Weights of a small transformer language model: 18.1M parameters.
Each number is 128 + 24 x the weight over its row's rms, rounded and kept within 0 to 255. Layers, rows and columns count from 0. Numbers have three digits each. The size before them is the row's rms in percent of the matrix's.

# layer 7 MLP down (transposed), 768x256, rms 0.0641, rows 463-569, columns 128-191
105:145132135151098127158128129143137141163095149109142202101146130108139110125149134108103122129144086151123121178094114097140129144102148096112123156070118118061109174104174109119079126095081168
105:168155119103180156150124115119139120177121160078159108165113136106108105104139147105148122115133122115113150136128091048098138148145149145127133113141156172171148100112089107139099125048099123
101:104128155149117154104147120164100143108120145142141102074145098126129131125085180139123102123127112111139156128106143123148102146142104137163138099068117128111097132143164104123153143171114098
102:096161149135092170126143086143118155081087131141136126106096113127159101131092111109150089136117138125118133167109107174178173137164167125130143103083145130157082164149145091145152122117124120
091:152118161134149149121104129128101110143151120150117136137110134168124144111145165122164106116160149117133165105165128140137112122125159121112100063082108097186083165138148121132140151111120183
101:107133159112109148114138130134127141138111139118137070142170089193142110121099109150167119095134167148166134126135123169147139152157172136135109127068085099150146199143148194141139098114128132
107:090134050096112111134117146126119111115112111102115148157149149121152096173088084113141128111121122138110160126130111094165136129122064121102135159132125093095119110143148112119117118125128097
096:147149095106132153110104113117089157142188135082085139153114167136136104130107132136116134099127156132144179144118139147152134103115127115116096094143147140142170064162136178157155142178141161
080:098174135118118136148152146120143083168101136135160131137110107144130115132148239153117135108132120144110118159104083138111144107138106136108123121036114123128136150130131137154116092170110144
105:105132123138132087112091142154124129034129113097134085111166144128127140087120122129125107078156116121143137121144109136163093118134137135124148116118106172117142115120103127094113132117145135
099:116123125150117148157133083088161126131136102097102115111096104134142152130096132095119174125142151146147173139117123115147098192152129105174100166163153185182121116106110094134128136125181096
102:100132119187104118147134164165100132125120179100095137172109153132082141125137134111127119129122097162114162141088122099116151116121131135117124085119158151103109110116101176130135147107132116
097:127124113140143142113139145131114122120164100129125101140108105149113109124133117120112116082102140121121100122147109138136113136129098108148131162141137124113112167118098156076112100123123092
099:125091120121113138139166144106102146128133127146128095139109115080114110128153115101172090166140103164119143134117151142110116113154116142118131117081112125094133101153191130130123103147139159
102:127109129090130106185168153143078144093157086096134113157123137115162068173135119121154152127164120125103169162159125154143097105122128102122102093148128110126135136167109108141149126103106105
101:164083094117164178100116127185076127165123123163098131135078126149129095137126112102115133102158145132113134137123129126116122121164111128116109119173124102139126124138161142146151100155086152
108:124080133143114125122166098125127144131084146109158162125137134142115156107102125131131150144122154138102146120120115107135154109174103153116114131109110106157127125088135120079116151111146136
106:106100119106188188141127106126113116125142137113129123100120134172088167121159151106161107084134127133155139105132099121114171119153076116134104117103126126116139184146155125131149112129140156
095:113103087115138163115148157131124122144139114114107142177095088089092118141170119129105142078081112076129081141143128107148121140111154103152106100119140135179103118100147149136127148115114121
099:198151116128062120140094169123137122137119119109122094188141140128168083115096121144150145098095137037111154106165115103142143130103116162144123132151118097119125144145109148121166137133134152
098:165125120105101115097138130143097138114050128129119106166158167129127107117151131113109083107103103110116093120139117155141117143135107169110140160155110140107160130137126137139134121133132137
098:122158153096147123130101160165158108099121128152120125156126176131209138149098178120157123128206138103117130150095099119104094141148102124111109156090161114138104135126110131145146155148089111
095:093143139104099129134134141138166151119079164146112136183120164149112133141139180079113162119096110125150136149089172052148122126152145157090068138110090115119157108147120101134107135092096100
100:143167119137157078155102137187105120140134160095113123110112167141157122132130164091110139097093098165164174140124081136114095128118129178114140151166121144111163098139130134137126130127166126
094:141132127128134144139151176143132097113133138127128072144095137108125148128110183147103110065141132137095104145118111152077094151196100127107082112151144099138087122145143199082131141148089100
098:122148145114125092137131114165152150141159151133144152097127104135101117095115164149088130157145132121163127120141152100127129142132172149143177103120103100124145148098124131100161087119194108
093:149132118123114130104112063148156116109112152109181141107152106141123139161144159103142119113151142126114119145106108134134160163097108114159107128118169139116164125117122174112105134126135126
098:155142140162085145189134119112121155146154158135152143178147117115133110126102136140152126144099090107119123113098120163107165108118139122127116158168132163134143146103121129105112114148124116
098:126096127069101166135100126171134109152104106131149119184106150125101144106133158130170104120121172089108132134160127141120126128099120109106125152065159136146132110147140149139131136108147125
105:150126079096099140106122142124157139150148146130109149131103124133143119115081116147101114201120111139100140184130146185141114144146129140098115155134121140109120156137111105169094139114141150
100:129071119167112112104126130126102178131137135163102144160138138128088140137141178111142138099074099117142114141112136082083136109098144154130145134147142146112131098133124115170117103126131161
098:112111106134110132120097165166162125085118122138143151117141142116168135132153154072165097131160131103143131134176094121163107164143142122132122129111097134144117139155115161161070116095182139
100:159137157151103149148139124078141142150108106156146116158123106087128141082101169091132108157082137142154139167137151080099140145127122123098109122060119162104140159062129144138120098129156146
105:099073139121185121135156133105102095114133132097107106172100167119146097093132125137155158117143116128114130114114147152163148103161121064144109121173145125128160135149145117133114144118110116
098:116163136138165119130157136156141135117129108117120119110171158102132133149109147107166144152141120183122076178131142174130132140077109129133135141147153146146127140136150095106117080160156146
101:147128116153140086156113118165152098096108096143155149117160172179097108177148121170128100130141143099117162102121110081129147167132114149096149147128132105139107139130108124133092109154158105
100:134159155156089119139142148159106148121092115149113161153131106127100147149141127180112133120170117128115139156110168115168185068147100167109136151129091114124119153143122157146155137117115143
107:133161127172178170117136118128144115131087099083150154101122155151134143140089180101122137118140089141119157086144131168131125124112119163121140134113121174132144162098168148111146124047141137
096:137097099162136098194109156130161139145164146139141139103143141146099107183109186097154161157122114150121139167132093144105116087197110181151112129115124132109132126115141166157119112110135132
103:141162136105162138141138088098110137111108087145113130175149118104160105153120154081161160140133137147096187162129122171121144117133121148109068125188132096100076149110146116104095130134104160
108:129117097149107133166142116128134148103129128112149099095165093086148099146100175131184174173138093163107096164137103127116088101109148124166133135111146114174159123150112069151125085132141094
096:105149171123176069140176144172081174105179131107158114146099106125118127098146125140123135132144144124155118092125115122143139094125111111091131129126073100145182139102139130140113172119103181
107:145080073107105105095087114080111092125109118116134151123147120127112084133129081091135145120138143105125114082093134122131147133136103149090139097159136129154130112120113139164125107130124125
104:127116161126077140145130127148155086137132130125068119115171107106085124120147081098144102124114085110092186117134124121119138098131124174104119110129138105145106075134119116141143145113113153
110:121080085146117130142145184112105137155162112123141174130105083173130136083115148120127130148109130148116158117174146130136095136142128090080077118131143122104101138119133129119098118132141132
095:144100161121105153133133162115130140141179162143096149092146122142087125129121181165129140137141118123132169156121067103124087123116123101169169116081108097181183126124132165159166102133123199
097:131126114094130118111103087132127146145166095136132114067073125158121123166128141132157114103153121133145096157139116147143137137081129069059117145129128121129150162100094099104149117158144131
099:135138137138142078125098121121165153097115097151126122100172154117125114118131104160098115114133137093120116146149132131145124150111170169132104092108111108086128109088135128151124128125141132
100:120136135139152105148134144180102086085132115135096141130137165117155131194099136134113115180182108147107097146128141150126148118125140158115114156118129139135120126113147141150132118085168153
101:166152177128115089103102130089128156105112084101148132149156114102100097158110120123142118089118161135117124100115100137093110160132122126088117128105143161156116107120106117084133163140105161
100:135158139155151189130104121149116138107166136136114084154113143110132146108157167101147153137103127142168151139112108104148098119097145095162126145148096162129178161132105102147148152130106117
102:091141107108168123110151117138161110126165119138150133121128123165098121145146177130149112096154165165112147092148104137094152139101125132114153155060094099110117108098099110101130152149077133
086:122135108143094121142145149121164093116158164116131103143134118135124119054104180114112132135075159108118132138147161112151137129126132138153145106109173097158144158104130158085164141129176108
097:141157107126130156158144113114150070140152090103113116151112155134128142098138071152134149141100150106131127111184139146196150117150137143142068117125095104130103178088095146129158119111137141
104:136113139113098188121136161093142132129144114104136122100142103165126132116169152054122099095113124117165115103126120116120115115139103136130101152078145088171126095149153150149112157133155168
104:136157126108080128135126161149114163130110145116111086133140096129165133145107113107136109137115138152094100101163105125120124137124125123091098101133101146115097104133169121199122110177107098
103:129136162097120113082145093159134130141119130108123128137067118161128130097121085131139080118162111103087149161128145132113135143149109101153168129111086152117095149141113148144142136104134100
093:121179120182091121120116122131114141086120114057101122112131138152121082160129077112119171128120143124116139111122154089099143167130115110167137173149178087081134123148100143125073121142147143
094:127177118154133130139125153138158125153128127097183162217138121106117133144124195124135106162095153120125085088147107129136129160119107102135159132139138115126093139142106143133130116104147139
101:142126164155119159129125127129108132122117144105109131169114116154076144147130169141146114096084104137076133127094098126111135125098168122106149117104134086124124128168158103111114110161107139
107:080173156131119123135147144128165144079119114082131125102143143122132113107158108140205164125144104098147127153112141121154142162081137128122155098119121106138114118122132157118164132116142134
102:140129114131105101154151149093143169150153159154118124083175104107139112123142119099105156109127175160107133097130146133069157118118121079120171114165139120154105117115109145132137105096163143
100:124110167097140166150103133157130113143123113113106130108092100133124148133139090153130147114136139125127101133106077134175147093086128123110104140182132149083153145125118144132157109164109111
101:111171139128163096107116147086129119134157131079139107126145118129156118111120133159147126127097118115158100112094158104110092146105097160155129095136165125136087117105114137158160168158137160
099:120127119130106106181137118139078146112148111160121097129112112103093127149141138124089122129120113128119103134116160139143087101135126087149152100123099113163142145101091104204137138118149145
100:169129137136167162104152130094172083100121132123133095053117103100109146097176156110114144148096097121125101144128133156156131142116130125147171115125132123137085135118130150147100139114142106
099:114104138133093144145143143112092121125111169129141112177111158167122121125134181138147130091110114153128123114133105093152141153109132164176165175113073130108173128140177097123153118127148133
096:136172090098125122076129165101138142094168119123142098111126119106096112127120148125137085103159145103115091137113130095136133140088134140114121105159078112105157209110144178110170104107136116
100:130138100093140132091150165131102117136157139149130153160127113108135126145140127179133073120093109135100137123145139148117167156140108116141096135105104075132107166139151145091151111117112112
099:162170095161142129133096149098177086127096109115111130089110132127131108080148178139110140126128134104092158089134122135122132121126137159105152089144116080156133112112127124128132152097137104
107:145116065117116136122132141108136125107097134150104130178116163093120135108142100152120140113148117138130116129141132102068133145135136116131113136147162136125096160147095133125196154149122101
095:139105105121107163112141139070092100111102128112099100176120128115110089076079195109119150102128102145149148141132104139140102159082100085133154143161087143109120140121119136126159111113144108
097:150132128122150157113160161102108137154111143133112151146124099157142126137117116111093138145114111144110091102154148142141146167111101163106117145153079106115122114131150125137147123149126167
105:107162127065175063126101133081114101153113126091152135095119129152108101133134108139146154112148100123124104132128128105131143095133171105130115104107163108143090162106129135100146139165140127
092:119105132144125078137135105133149144175147156149161140135159101156128152135118255115146116110120157106109115092104162139154145094166115148122133124160162176139146157137109155095166138108134111
095:146145110106126104073129119134123140121124092125128063106154135102168104130128061135165145124134155137148088158092141125170136134134164127141162110115097146097163164135149132130156129094124118
100:062117107073120128108143113102125174133081139137101132057159093124126162160098104136148112112129101108136160163118066118121136107114061143103120086143120140170101126123150114144134133150115129
100:142085169098099083125162137135154135116153136096155101148165081084141112101159111105140119074103121146131177140105059124166137144153184138087132148147122146101143130147119130118136150135098168
099:153091174123124095102170119123155138145123136119126082115117122126108141142144121140093129167160165087147098118165146132126125065152143087137143079113103141074137119142138117136092100138107072
096:114119110108061132172126114137104103127141151120117140142135111112092115135148131121124112118133139107151132169132126110113167102118120112157112101113109140130130111132170164110137116122179157
101:136126101138127185140119144138141117108127097164177108150126119126143135103140123116144126163115144125094168185128142131120135140147115151125144128146130154106155123108120097126180139055151089
103:128078168185132155165111117130160135111149148137109115155179094106107157083130116138156110162112137126137157131144166124091137118119151101131148160152092161128128112126096154153119133149178136
100:095113151128111135143136089162171154118143125124159091136105116103092173151103151122120118112147108108141115133174108144092083123137125090110131154097167091139137142132160110133100112165160131
110:088118172092072113122138110163130156106164115101142122153120111185088139132187125140113121148125166118096110097153116132101155163128137145121141179146134121070134129088147130116121103101126112
094:123130124116110143127130134126160134082176124141147161115106125095150093104118183111172138152109182095139107130160173119116137144115122147144117124116158095154163120138163148137146152152157170
093:100157156116153115204091161138142148117120132136101119166137100109120138117137196140090142098110114064145123146122106143158144130102154151127126172087175123074118099129090120157143125133133139
093:138161125146105125136129103095146119146114101142118136148106095139112093150162225116133149120134113090104115100133109104166155175117096135137100108155120140130137179132145128121146163118168140
106:173107168151088152123157191161102102130129117112097110108127169070123134112095190114167173083122110164140122089099134110148147116122104104128144135115143088122130114111132118094125162143100103
107:107150139126118114110062134138074083164096142138138124167089167169117142053136148090127103136112128145144136156113135110110091134159136159187112094140153122146137122166137128110178153106096112
099:113086171100108106136125101108135171120131121097108125111133111079112127125138170133117142107161141092152155171113107130076121146151184126108098133121129125123132104146147122150113095157110101
096:139148115171134129144148125169117106160198149079117133150112113091176146153144184133116137145154154171155133074098155145147107130124100117100094130122082111099120142079165108140148107127111142
101:164128128094137100105127110085145141157111112142150111151142103146130112126156116139166130093144177144170126125114131144115118129134130155113142153142150169128098145131137130102124109114145155
095:110147136148148148123171168098098087133129122066092101156114142074132158145137115125087106125117162165167112112149106119144145143118132159128108070132093169086155160134109150161114103127132166
101:133145137116104149150139125130126116175171149094171147101157136136113137116176203096105136136131173162114129101132132134078129134141151126171175141105128144128145109114157110104154133129141116
108:175134106129123092129092092101110109096132117081134183123108131124118100066119092131119099093127086136119150112133124169106117105139127120110135121154129109109140200117116130151139110118189126
094:089147162112136103157119138190143163135136145110144123167120121150092156118101139164139136148139074147176131103115137123162141172147142105130111132112114131126085136142102131140111117139143108
103:108151109068171159081131169137102083137132129124095132149145135178113126122154145128119154109140110150118125192141103159175135175114141131146099104132151114130158147123137157135130117166121127
096:151157125157124111108113136084146134146139138131177150165125111166111145107152120145137110184136125134100144103166111146115118129087099130155140075172153151119079099119134069139124100147121067
103:148122142140129120186142118124066119121118151110112161096132152142133114149140096110122113116141159132118118152090091118158113141141143147178085139134123143105128104104153156117130119142139147
101:199156166165182148133162113127140147113111123132130154168099141072153136127155116103158118150141155111137124138164113133074084107132145127095135140107104140169117093122106143123135145112144128
098:139136120173134114158159147150176075145129135103138125119144122097096147100092118126126088061106138134108110162114124113182135101158112112151136111156104089100171102128183103134105137090119127
099:113114138099115140164129137173149178135113116101102143095158132174142121125107105057154115126175139153113091115165124121147107116116097126089127133125136142109141194105115138168126142105111102
102:099111187131142109124136135123136134134094121109104139144133183127130114147115127160130168160135093130132094129119132117146112142189117094140149133134123087170132142132154157147089085066138174
100:122103090102143115138127177135117148127108124182146128143123128108139096137080141096106129103101152095130115152098148136153131128160146088107111094104153076115150083134136138142134085144129129
096:153139155137106120107080097131103069117138129115131087121096137120119114116116112124121138101109077143162113084101110165139149129181172108106126129102100139122105089128137100136090106143105197
101:169168178139168110134139119137091147105146106148070149111116128155076141132167153142116148124098100119119081114133121109143176060122111139146116125133155148132138154147116096163153120106123168
099:135147152107137121103100128102120152105120139128149126108126100165112128141140158112176132092129093140170141168148090122105141147108144181098106097102125164127140162076097142122125111130108122
# layer 7 MLP up, 768x256, rms 0.127, rows 464-570, columns 128-191
102:169150116149097105152099122179145120103148089117138124112099132171090146078091108130150107132124126131158115145175157092137120150135140094136144167155145107129100101146105151118107158113112156
080:124131123120166122157073112108130093128108120096076157143120140127094123145168099145130111127135155143110109102139108120084104126083144138125105141154149164154133118155088168131109144087150164
099:137154163193064149168114114176139142095152129121110107137113115156104113129152111170126119143130186120173150092152163161101135104121108107131087137140077111127109083135100093121106161152081122
089:136100161127117111152124139162128158120118133099113161125154131124139120120096120166097152154167088133130090145074118121110149164109116096133122135148128155113178147165100090107170158104110160
106:118123132148094161126127103177099110117099075149137127127119127121117153098161116132128164143126133120132188071103069128103123134104122106127139115107139147126093139152156138091144130164147135
101:121101081131118154118132147144140084170135099171144117131146093077124129177129115125093145148132122125160120148127148152119111150173095126130156126130125175123115142172130110113133148136109113
095:104121135118190104142132140161154100139130070104137104079092138114143132110146139139092151157095135132156153105140121135150140127120138115185144163124124128149159147129118140118117134176153129
077:129076124164093136180111149138097187133167127160114143123175150111165122106081094129131135175144135070113079110163185104138109112126169107157117131102116128145119110148139137111122157122129128
106:092120133120126131132150129135150106125086138141116131133133119110113139131124094145117141121104147144104124121156118098160141124154154152117063161109117132126143137131091133142083110133122143
088:167103129108133142126109088172144137131114143113104137100112115127155129098086123083134103129118168132116096110097114146113129181104149124178130134186135124111122168139150139124113097133204135
104:116103109123109110122134094154100144124110142142125145149116137127113131144098105130093143121143101114123107138147152091120138136120107143113141175125155162128170129170157115117146122184136090
092:151095114182095127092138098100097169178128128086158140085134131131132140125122101123165093099131113095113164114122124117123122128170110082101142131116094158120120130120150134133145166108110141
094:143133167126088144162124089111115120173117104132150139150118122114161077139126147181098151134164156096123111133160132138121123147137108124121099108150161188129115113117111102115136207121124108
105:121136162105128113090142167151136182118112108106154147111143140132100138115150128092064173152131137125192120101112113165094165136096124129108109064163112186142128143111149139129100138110122131
107:165103130107102155103107161114150091137086101096107129130138125124096117124129129117125086155138168137156112137107159136146122129103140159130154135150133148122127041120129102164106132111092119
112:149098129122089099151111082115128135128135078150125112088125140093148093105149131133125173133128134163098154170132120137136118179126113127111121133116074156146114097149128166154129141141123143
098:182114130142121122127091159132137120130117147139096126135197140100098126106127078115153143164106118130131134137114095103140144127172119128115111123135133152097160131184177143135124147137098167
094:117129137125109114172120130120153132151080126124114145188095149141146123148108137137138127143111140098126130144145128123151127108119155140121084168134100140143116154155118109098109127132133140
104:160134144122139185133121141136086109116094158118141119141117137139137142097135144087146137123151146151129167116090146149118115130107103125130110167177174164094131106155124109112119107131081101
096:171107127123112110085099144118142152117104074117115151149110140114117138159124125140175157160148141116109121073122088130098113155148135125106107171177165147147169155153150128092148109140178117
096:133131130071106123076121112109134144130155119154128114088126146135116105114086068108168142151139108131075171128125127148162119125163117167133110143122107141108141087121136131097179144102117125
089:110118166142118127115158132115128131135118136161170124148142084116138158136155093137120143150139137105104127113183103138165143113112141175174181112147116135145140154122122150116157150195103138
098:132159088173095145107150144115128111134123107118156148105137103124141098094172100140133141152160154116108127142170177141161125126141129090142129129134138102118160155136123144145118160156135142
093:103139133115137140106156128107111103097150186123173138123142132113093122113145086108147115109115156131165141123152141101114123142157106127164129109117101151125135120142128098139109135150105160
093:137114122167103137137140125129137096136167143118079117143145126106181134099149106117151118116134107109117138126116096142117125146169084153088145072139132170079131143083135134132098202131147162
088:145117124107125144157181118111142122125142171165152114118165085125105149111112119173166142109115103126102084158089125132099124099144179131128148158129155093113093113145174083135166113168166118
095:126143162150111156145141129087116139095091130115122102114115121111101169141096114150166131127146115119122122169148119117148155116130124145134141132135160117172159134155116138144111120126147175
077:113149111148129109120180150096105128099164138132096110089148143129170124139124105114108106125160066181136175112109109104126119156112144129170097107157150114124122153075085131143160147166110115
107:094124161155105167160098120111133159118101139135132141126140130144133134123095164088145167133148162143115106156140165118127147107172125105109142118155115176123071120147129105119147147137122132
100:151111147116128136136082118083159131142153105128126132126159134161092099129131132135122172139135089094145138094118153149094119107118151157152107126153136172102107147154174147116151160107151170
097:152124143144145141112106109138120149146155158138124153115116140120113103140160091096147157141123139128079137170127154148163123205129130148118119162148149175130128103122173131091144129136091178
103:140149114116158098126136156086118177130111106179119139109143119115112142146154127129159127098153107106115113111166125132112103194150130156125125130130137105099160155148142182123127141154123120
106:132164108167157127102113132147154144083104125152123136118117145130098116123161141114126180079129136155132142126148135118081170140077137101129118153114155132158175074151103123183099142145131076
108:109108151138142127134141153150143138112154162147138155143161131119135082090143133132158127144109149099160195126133157149137134119104177111120107132128146134154122085136143140148114134118120119
096:148141166117112126108132148113128128117169141138128127111099111114109146091138116145115116139119134138114127153097105123102143146139150144149140114136140125155129149112139120157141107160138140
104:152123094171155137128172120096133143150133120119114129128106103130129132168135128127122098154153046146120108100095124135123127152118129154132146147140102134132169140137143133135150089114116118
118:150095061163130151133141109126127138116124151065106124069104162104117123120084141113098123096116091156135130142127107150109083160138102165125160161117157130138172130116129122119114186130126089
095:142088143131134120117113152133130108147117141080134101100080126166126124073152140094120088118121090133080126119114117149129137062085096135153154128137130129098136134107097140168150163171094150
102:119151119153120196150145108110138147130155148116142137088105078109133105133156134152138138122072120150131161059108108135141158128107108136125151149139121101109084123117084107145103099124135151
115:122106148130109102118126157129147131146134132137149177142115137131145102144117132119132096098156149113165148116110145151131143146129086122150099117095137085135133104167141167153161133122095152
103:181180121113169130133138137129129131154141134120121095120135139099145138126158137106124126103098150140102129118136092076103135142147163129120098129162099167096133137121093126156115130091117072
106:114091099150149142144096124156134137109128110148107126128119133133078148111129120178145105139124133140121113096114147144134119133096141111105112099163127150155146111102096077153157111139125150
103:133114094157087099170051107133104105134141129116153133167150130101131091113088107128116117117106133119097171081115110122135101106172071146155153123134109121153147135101096084102169130107154118
106:090069130143119116137133118125149129147069132117099128140088107122124090116155120130132126091123118130132143131152148128143129086150143117106152116134129110130093106075158105166126151121112108
094:133143129105175150120182139133089140085146093136147110130157094110121170110140106109134075117097139148115093129154153188139145091114135140151102111137141115147096154163129117115177151198149139
101:158117103163123167165153128141138126175153095151184155115148125120170161093078125129177124140099127106094139133135152077148108114148127134142112146095160097124136151141136144137132095126109121
096:101105098184116121149161114127132111129115120139102168133119163105168147136159121099148077108133097088134156140098128131117141111146136131120121122107137189129151106099127108137140166119067148
102:114133097158152078141128155190149176126130133136130127131093143122120096143163136143147110098084099109148142106121128109171121128101126095130140140156128131141133124124106142150144134124108109
101:157151144155134126111151103133167118138114094160100145142122141079137120133142129105135150128152091159097148131125123143115139136117121154114126127112125137139103128125097167138118180161094146
103:134113132112150185108120116132124110138088127087096105138159158106129144174121155098170124121116152149108154122121147130123098140131103152122160144147125120162117149138147169121154142093150137
102:142140118138129097143112098133125101118089139105077138128125090152149137116098114145106163121136100122123164140154157119125133119096140135157125134134126174131120128158115152175124098134113131
092:137143131141160175112133126135116146206109109137141112108106150145149141164150153120108160096137144128167145141128122106115117148137172173112129117131094145125118151118159093131111117123082105
098:153104112161128139102130100183133155129088101169140131146083153128101151119126099098139091094148165134095118183139123157121139106108140075118122109107122116148090120138157135124102163173077151
104:108116165153135144117138152105154117130118146124087109092152151118113159103149139116141097147158103177086175148094115069156113179122148140148111095106129125139098125131161131161097123149155088
097:094127141114140146148106121150157164123115115113108159141085145132151088119108101152120110141158155149156162105100133131141110090125125128167111109181109151143109160159091121129105162112136153
097:151111123110091130121134144154144157115111094128156136121104077109156110106149126101124145166144138115125103163094148141141074121124146115152125116142124151112157141155146102096105104179110060
095:138111118139109121145135141111120137133069136099097110121159097123130111116172142132089149142140151118169119105178133115122119113135080149134191103131123139135112143084093126102121116156122097
097:145133134088150099120092092146132111106167142131134126097120128130144136077130108135138125115099122151119172142092166136124161133118174096151097106123160127108167120112167116100119133128100117
099:154133131103088119148135096132144127127109123110125123163109124146129133117096095170114107097119119139145133134142125081148157073109117141079120147157089149112144068118091124101088121136147112
108:116151109143136119105135086142109138116109123115129168128141097153150150127154090136157154125100127113144162109117107160142124137112150143117139154156124133135104157074089143132137131071116157
103:184125096180185138120100072157142143107115149099126178084162119109102152112126103139127109172116171149138086105147149109133118126088109152127146101099057132156135108100122136124159133133105116
102:144117137113120121130081081121186140158137117121137159127122115110126146174157122155131127121112147098180141106111129127113109117130117110131144122141117140079128125115086108101139168149102119
098:103132129121159123134110084072140125135127137110146135128145099125161123117118123130149118152123132126102156146104151136130160116135091146077131110121139105128137123118158134127122161140127123
100:116123143159140097131150118196087141119159148150120129123128086135117126147153117128123118139123155132128134113129170136114116143131095078141105110175117110181138104172131128121122139111180116
095:160134119147166100113157142147121163095154148159111162138073140103113097098119110138088127100151145092122164123135139110118115112133083132129132129158115075106144137144148146132141122173104131
096:104129132147125123149125108134092157098071133116158120102128163140163122152076111150106112114120116136187114118093123163131178172099142100156072150133141103111103141116138144159183174151205120
096:106083161107144123126130109125124111100106122114099121136129149127138119131115127144132121168107121107136130105183113108144129135129123110155101132146128129103108118086140113088122104149131103
101:121148155050147137157101107143097105093117117134124118082135135141129183164115095162090126164127124147102095137129110143133138111131109138170126138122128158128098140133140105110115174081162162
102:094132129149146129140088068104088130134140141138154138100118121110116111154106076142115127164120108148137132125133110103122128144096121145127137084140099128115150130101160129118129120129144154
097:129157102134118120132104094154125124137134138148113147156113150116108143137098107138142166153134142096136166121142143175114136117117122137161151112134137149154089101121127184137110113094082131
097:107103134123079137150133142134100163112170147130080110131145142148148118110167120134147088103131139124123132152114131147178117087126106117124110154158106118131125090184121152111117088093090121
101:124150126129144133116165116106134114121146150136124166126115143177074150106110116106118124113092135177136147121137158139140103188118116123116084152148119171161161086111140162120133180145093108
105:099106107143171103138141126128156132153120119155101137087132093145178114137159124119160128131163068090114123152074140169136163120098159129092094139122139140114111126127159123130158120129147121
083:170132133116094129118124132117159157194140126129144163088127123101116105091112178131139121142141111137178114093145161134142107111142124133175083110151126134152164116168116141132156128135108114
093:149113116155160144108140144152160128094124128121160136084131121101156105136165129172140136115136172111142157107109087143142168135099138148114164105145129174109093160133134104129098097108117144
103:102137118150144136158114105088123163092133128182115125109091123153152139143133119149135086138147127158149150160123100096060164115147122106084090126146129168113121131136122128145132146121112142
097:148124139119095126183107087133125106131113106108106136088076144101139094139121108094072141141120128138122066097120141157122122127127118129112097143133148110132158155136109160114111146134129103
104:120089127129152123121172141154148167124104127098148139149145131085165152120102131120137144128095124180132107100137098181173136141140144122119138127108107142118141093208159093125112123109142133
096:132153096154157119156154135161128099105113156135089123104124141116104145101137152110140119115126103110123147126131134137128116126141129145095121065105136131141105130159125134145159136109119114
107:117153166105169105150115139134113100124130138157110076121142171160158132102124133141159151107141154092133156136132133135105083173136070128112144156104120137111106196104114104182156157133145097
106:123139128109120143161102140173144172170128174115110123122154108150147109067171126183151131136118161156148127168142135094133145085080146140167111151160112155110113101147148140116131149125069138
100:077129121147191133131116135126111142140083140065123125115105152071133124174150159122145128110134104160151166093178169149132120121096092071122139143116174123139110174121153125163112099168135104
106:147159130118149126146091129099104151109168137175146128165114121111121106128107109133126113142119104135124141100150144145128138119119116186130141132122130074107184084060098085109139134141120087
086:134116155142150150122150127133056092155125107154092102153139135139104127092101090124097126105133148172177125150146132096107131122134142094169107132157133107117098190125095117134136115108133108
092:117107114154168125181159123040160105065176138120138137194123127077136141103157149106133143102128151132138130119132147106142137144130141177146142100130144158115111141190122149098131083125143141
092:113120119108197109177112141122144143109154134116146101127152160127141065117103178135125116134134155149130183123173167113120130115159120128080131111146138141109142128133115124143136153144068143
104:194116128114128150144137151125155135106151089136104099091091167120125095140081105133157118109132162115124148123122138122149097137099165178141112154170111090120149085128118141112145137138134148
106:127125121111189100083137125155131130103123133125139113130154124093119127082162126112108113126099164110118142121145152110131152176196133176111130142100170109126088128181100141122122090150164117
101:121108151145096103106146134133115182052170146132110149146106136151139133151104123108120094120150142173122154101140147115150107113070139114102145127136119130144176145135127107123093079142098140
096:101134151133149085133109110114113118147090213137144125088135115118086131106129098152149157149151094163108131141145132136176152109141185099147120089094116173127132130137156184146112121114128143
099:119106167171098147147136131128091164159114165137143133186123136154146138142131123149141098129133083131095063102121111147094144157173128123091110118153139069117119161124148113146155112118129140
095:139093115146127156115103145107139110095096130117138160122131133136126160151097117127131142115133138159126107115153172114110143100134103124161098154144124097142148140127097140158117141112109138
103:110113136073129120134093122162082081091131161128152140118110128139127130116131099088118155101109094129182123109109090119163131080127151136118123136151112087113150102163123134135130109151121124
113:116128127148136125107103145090144107089107111116107124118130130142120148118114114114121121162064131164122116101134127153087134169105173150155084120145167136157136110115143087064141123105136123
101:131098158136151143125118148121115140125124154143140170134151136143140132140114146121118125118128176134147118118158121160136091164120142146084141133116126096136124118113124098159124148143124113
089:144121178125097157143040131139133179135109127070146131143080146126154141115131098146111147164143163100107158123101127109082053123108107130158100115184133146141098160146102133115130093111091160
084:148092167099158145109157174153097108111096125122080137122160090106173146139149119101112145069120150156161159156080126158119081101137139142104158143143109092143098103174114115126138128121114114
106:143151160131171126166097113102117157157161089075133149116148087134141126081135165103160146131115155143119105108131133136132116136104119108150099135127169173124123118109148062168128114151139100
096:150150157126161131116163143170106117090120162106086115114107056107145078122086134106133090162115127122175186125158155125091140128139140093124150151122130130114145140106128118147107146146154094
102:119111144176133102142126100130139090155074138121148149096146106095125119151102126154144152079128156131131107126114095124133110097156077159172149108143117107149114171109115110137130117102095115
099:141123127155092144161134132132118143119128072121098121117119127137131108143177114122122088098057107142129139094140097153143140129116107160164169125103132123187122134101078124157137101128150118
094:107106112088164081108068092137154104129143115156109132145115155140106125124130113177113142147121174128114153158184143133133096123123120104115134076168106102130158122133160126165127127076108187
102:147142080148148185151178131171165126109119141110150137101142096116138112171099143135164132143113108160109125140172150139115130183138156132175195131136159127131115136105123113097124146139145127
090:138135129094135176096141145100088147105124100103099143149148119105080153117162140117146148143164149124115148097078128131137152118105114136126116114174157129122141148127149093160151126140080125
102:136145123145128108134141126134145188123112176163104118097129131152117163178147145138138159150074139104138102148096098122141093142126132118184165138130147131162135118100119117136156123152101093
099:116114091145133148124129101151094126141144116100116133109114132111128134154157118103109144102121107186098135142105096111116130059099160136099172153133152116157114125150102082094119122111133094
108:142146116154130132158144169159087104121123106114113113137144114168123104111079110151143079118138080075161113113090151096117143111140120107125128119124146148138088105088161112076122178143098106